config.yaml
init_std_o: 0.0
init_std_up: 0.0634
lr_mult_o: 0.996
beta2: 0.95
steps: 4983
Each number is 500 + 40 x the weight over its row's rms, rounded and kept within 0 to 999. Layers, rows and columns count from 0. Numbers have three digits each. The size before them is the row's rms in percent of the matrix's.

# layer 3 attention output, 64x64, rms 0.128, rows 0-63, columns 0-63
133:525523506486501484553525528528497516500553500516420512553546497494524471485518492437484495484477470475456497478429535513510460466479524622529480474469400460512530550527519609501458496451469593
081:459466457512516495563601509492478524487490523512523504545501460496556513443426464518515496497534486531517453518434481488495458535509529512448447585587403520518457486491420511585547501506504513
081:534518474473569453509506539484516513476559471496497499473575517456498528416521533473462472521544518552547547476452471561619525487520494524468580535511513494505403501458463510512439478571491488
099:507502545525477572506491500506498524507477599432561497497507516508533492548528517538513552544510484537506436519474447449535509504442565584484482515494391517545480552513525538471522492454483604
070:509476464525570546518507514498502519506493520481396579534471551547465459559486495533549466521473475502466427473494503479467542463504571515491463522551471543493457487552427473599562528521500436
088:436506460495476527524566454527497463511488531507491537412406482481462527511513493487471561472481501431446492505484431458571464547526507490525533498480491554458540535467516437491376501507511447
084:471493464538508525460498465499504492512482525463536522429450489539496530482499508568475520526526559523547491398578446530463499483553493400510502502569552534515519483570475389503497463528476452
093:478501548432449550518470484517490505461455582406537500440485555480485450564563465532518568531546480455544487538472528483497554561567523454500503508498463576504512502510493500547568491514467461
123:499481583498531506488545508443536507503439479514533447509527489463589429563538535499505482535491470472573459515559420566527483533495552497479474475484559549438450522486463511531457486540510419
098:497513541533523469484491483488504506458517515447475502528455455526497560450429556468477505468515438525507462549541444454444398523456538467456484490413577480480411549476546477488511483542467460
087:534447563431474542535459545532471474519485518576516438501523480534457508501544437440547482467442432502467574477488492528527483513546548471553502455499463528529576567509506458532442496496471564
083:471516423509477499547582491538493524472490578492518527535485477545493544393422397498525527511540476482493488490532512459479495466508491395544478496529550492528481567492472536561519512509464454
086:552464486444531482550479534473474543483509425484509460528501453466512511445451445467530425507512468523455616478409621564499540494542507488492492495511469494551514496469553493499508489495474533
082:496481498543497474504493522479503519486483483509518555460492463532560513510474507499516452492504567507548447435535576472430558482514491521417554537494504556554449413541515435479572403456514471
089:529537408530518463550414486457467471496603433519494519536472478518456566449468497467493500515519502548463535456454458523466453465489441520533476450525460512458432505517544519484440509518502573
091:493466492557463505491559572552517483495471585550476518536554572561529459570511492441554521514419462556526513448483520492537542473530505519542557461502460484550484514572456519504559512490511546
073:458554500519460459474540538513556410477492525553488461511512571525458517479528518469505507513515547451482491438478527444437469470460480563511497507517498393468446498585542514490601515468477517
099:442484577513515542491581518497474503544434575549500462574532567505537419561503517433518486527474512590522531458449544506536495502551470480503524522522473469496521529483434532541465490510520552
084:491486467518475535494563477488549465528542539484538481460507460472594470538469513554557553524547454512450484491570421510437497501546463502562449459445522552448488515461536496545465441545471446
092:502513526458517496444506506529547510507423475503452484553518536494506447507566538469516497485501478555431542507437623549462504486487489587508473501507455432512577466465493581549506477486497550
089:457514552442420548483484480556516476512448521545500475486493542523456450561592451491520545466495485439468530466480460509570511476464516475548513467509477442545512544538474500483477527462542618
098:490504585483477534473578464436505509502478510468428440514442508475505436536558585495404501508501564524578483531458520500488495525499467492467535518501500410486496429523440539508521497479546514
121:475508560483480538463541516529537485553446470526476518448528562444524432597575561489435546514466541511508514537578538483498519513529451499526430488517568499470548468476460489512490502480544427
099:479506489523519460548499499481536513463521487499439527552521539523515444507528537497475460528525502549534580510398569439511556472501447434542556496457497446540582464461484509539544443530470567
099:536559602449532467409479491512481510529502485481483522497495550473420536453525553475493523480496568567491561523465591473470536484462479480499530562524512490553495443533523478456554501458537551
104:513481386498484505591507506472508487480571515484463487508464452552499492498481407510534465512519481500413533533574534461442441534511553467542402530485536525497521552474494502524474543482487466
124:443508584476461531453505522540504474496422515525560491465534578494511456541562488498496522497479525527519453493560543459509527500447485460472528495470561473596486482592523477462535523400506484
124:572470500482496515589464524512525497489520436516487532485559420503572513544501453529512486497468499428543514458549516538541495489590484432511520482500540486502565535434459457532444484482469412
097:464455466542511497523511505504443481466564554518443527577506516583492491491485507452516518462501492591524508507457490506614507539566564447480581534503494530515491507517529395511519508460500519
086:454505440560472508512526492477528556506521536483506480495497505555546471514477475486489481505523541436440523530573575524485547476485575531426477544504494504516511397468499443493612508459569464
138:478482375551511486445463492501513503492587524516522501537489458530516555452396496526577489468542489463489434477509477517501477509539565595504562544516476519502523557516483461453517490487502465
092:527481462578576521530509495458480545466546581443386522502492519540519474523547522468467444513448509511518502445462519563468470541499453559438548474533462479482500455569483471493446512480515533
079:489500548466492464469527529552491489516486508551478516563541558526418503449476420459579496457545490540498533510559502485499491499440539441523431491554572527569477522532458409501506519475482447
106:532491431546470452534458463477507524412498444488412576491488502534477525515536484556490456453486508475458525540506451485484525474422417466474479477506516518501477444473532585440503506586515490
097:547476505449502565587491465464512493541493486489529453457490440494556422580556487538482472504499469457456438466602481512515480458476501447526453514522555502496471528521479540516523533536489401
093:519463456506490542526528493519502467505566447540464463417494469469487492540567523514478517478447494515509447535592499421397528493453464479566529470481582500530521497495526544460560468472502438
132:520501534452509501483420483503501502549393401527556540459492487475512468567543493475479494509472482409485472476479454546549505485522582561497446515558449519460480552511439481542508494524531515
074:545525445533531482516465501509471511491511562489519556508520502522517574417418521509523477479500545536462428494529429472457388495587504485462467554455444529441494519534517492535449496485527532
142:543474524482532478507406506499501526495480417470570521447504457487489512527496502526510487489499453435520513474489370514498503506520459477517517467500488536399420549496515549499445490601461504
079:576476547452525454540516551493536538445547451458414498512602488490487520464545511536486458465480557518553560489461541432491551478455441543512505474463469539515504448507501478444529447527495531
108:494512629469509474406517517521519498499475511472484461505533566472480477509567563465482531521479511628561477525539483537482482532479501522499438502553582520496493440524462481487543480490541494
107:470487425529533450531492488479464489470514500493488535539468507551444534472432447530499475498557481466518565530494476536496513554430494456439582508446592480466445462472539445444475523567502450
112:504504484501535457534449513515448445526436498532566502540495489459441534484430461465599505475502502490437552556517527516544521584487486424447448504500534537519523456496470444490487556498579469
073:459456503573484444422519510446538432498527480473475521475435533500494489524467546548496471555493463536509490468539480491489495503400523495580448505529585528503439537482506434467435540547471466
083:446507535513450539440478499452504504497373549491597490489466550516466457570530465501458522556497542512507475462495545451437507455536455519533497507523480534470453513559504575467544484448502509
099:513474460434513534624519498504475508504514541491526440501532478496561388560549465475550481463518554433502480564467498505557545523520525484505440543544421519531540512490506561502506486507480500
122:547483523487474566537459454475482529515519470467555466416502390459574481549531535537438501499473463438511494556525511523558525533571573529485502483444476479514540537438501514533513447507487466
109:525521455496454592504480470513481490527549629448538426477461434531541520449475473481547521513486470515514522505471528539482479497593577545465502512494474510393483510482509521499490464532477474
083:476468436477502447475540507495534481512538456497457464572478536512452503449455406474569472540496580498501550515539478523467496534481450428499512547525573438539573430494494430479485502493518481
089:488494573442492534461513502525486491535451470505494497512482537448449465546533553532482554454539458440420520533420504487503511493470477535490471464466409534591500489406531516548443485541527525
105:509569436509493453476456452455488552469507460511453515571433479545437562419450505525464461464554544528558525515492412484518504471493458474488525529511498492435507475494474556470458494583507471
069:503470553417515494568495497473487496484502433543481507500536487449474453496535482489459465483510523491501464618561409477465516540491541567485447507513482490432598475456492545465474490496501568
095:552519480461511516571504475448523500523597440473418488509484463452474520457510531530480498490523577515487461469469570521505579502485498503420500571565496493538482400556506472505547526469505484
080:425458553567549468464545521467485491502498508514524506489551567490500491508526536494397470540433504534484554480408570504464489515469526498514502552451499464418458517436541538479476549508470551
114:520472510516534516487447516502510493495387447453603546456516460453576553533440489549502518571485498481561513520458472467486502509556462459540500490495486457470574551481486547534512510501466573
092:432529428558469495460555513544490508534537580523504498501456505493462554444408537499500556489501521498542486473419515513513506504566495585476536499491407468488517503538513513468458489473489595
079:495529463526530520506431497538483497507463546582515548530519503540539482536496493436512486453495499394537423535543447434524460526452531479477481584512517576474464578454473528524498530471483453
179:519465448558496502460444520460548471507546422482548495448503435470574532502464533581462464549502465441517433541546512473509553464518501538559542472455514498460518492440520549529568472509514454
105:491505479528511469419514528545529513511495455518501511521517520486503546476493552523480544519483473467484453504493441534471429505446529623497510507434417505565451540522557500454438511425499587
091:511549576423468512413482475517442496514423413560602499449471532445470563424493496536438499485512535479492499495530501492546504481498479514457557501476537484474479489479515527504475525501509423
103:550513514544519457527533505475488530445588512482388472522555475501543526460516552470494477483486500544508480449534540558507539469496450485491470423495527474588522427569509553487482485435558507
087:428423422575514475487514511511480479498466537479565502535510514564514493524443426510555498478514504541433518435564545474426462466526469420556498520491595466505536521524497496502509504492481467
117:477549516533493455400495492530474498528540551523508535514512566517459553464456553496525548491517530491474515507545497485429472506427422508448561487492558516465507438516564408410478489493507492
081:513505544485509463426476506502540518521486490437577457527527481441551529480439556536590525511501454541478545530437539550440451563516508544486498469487450500447462508407526484478515494553486554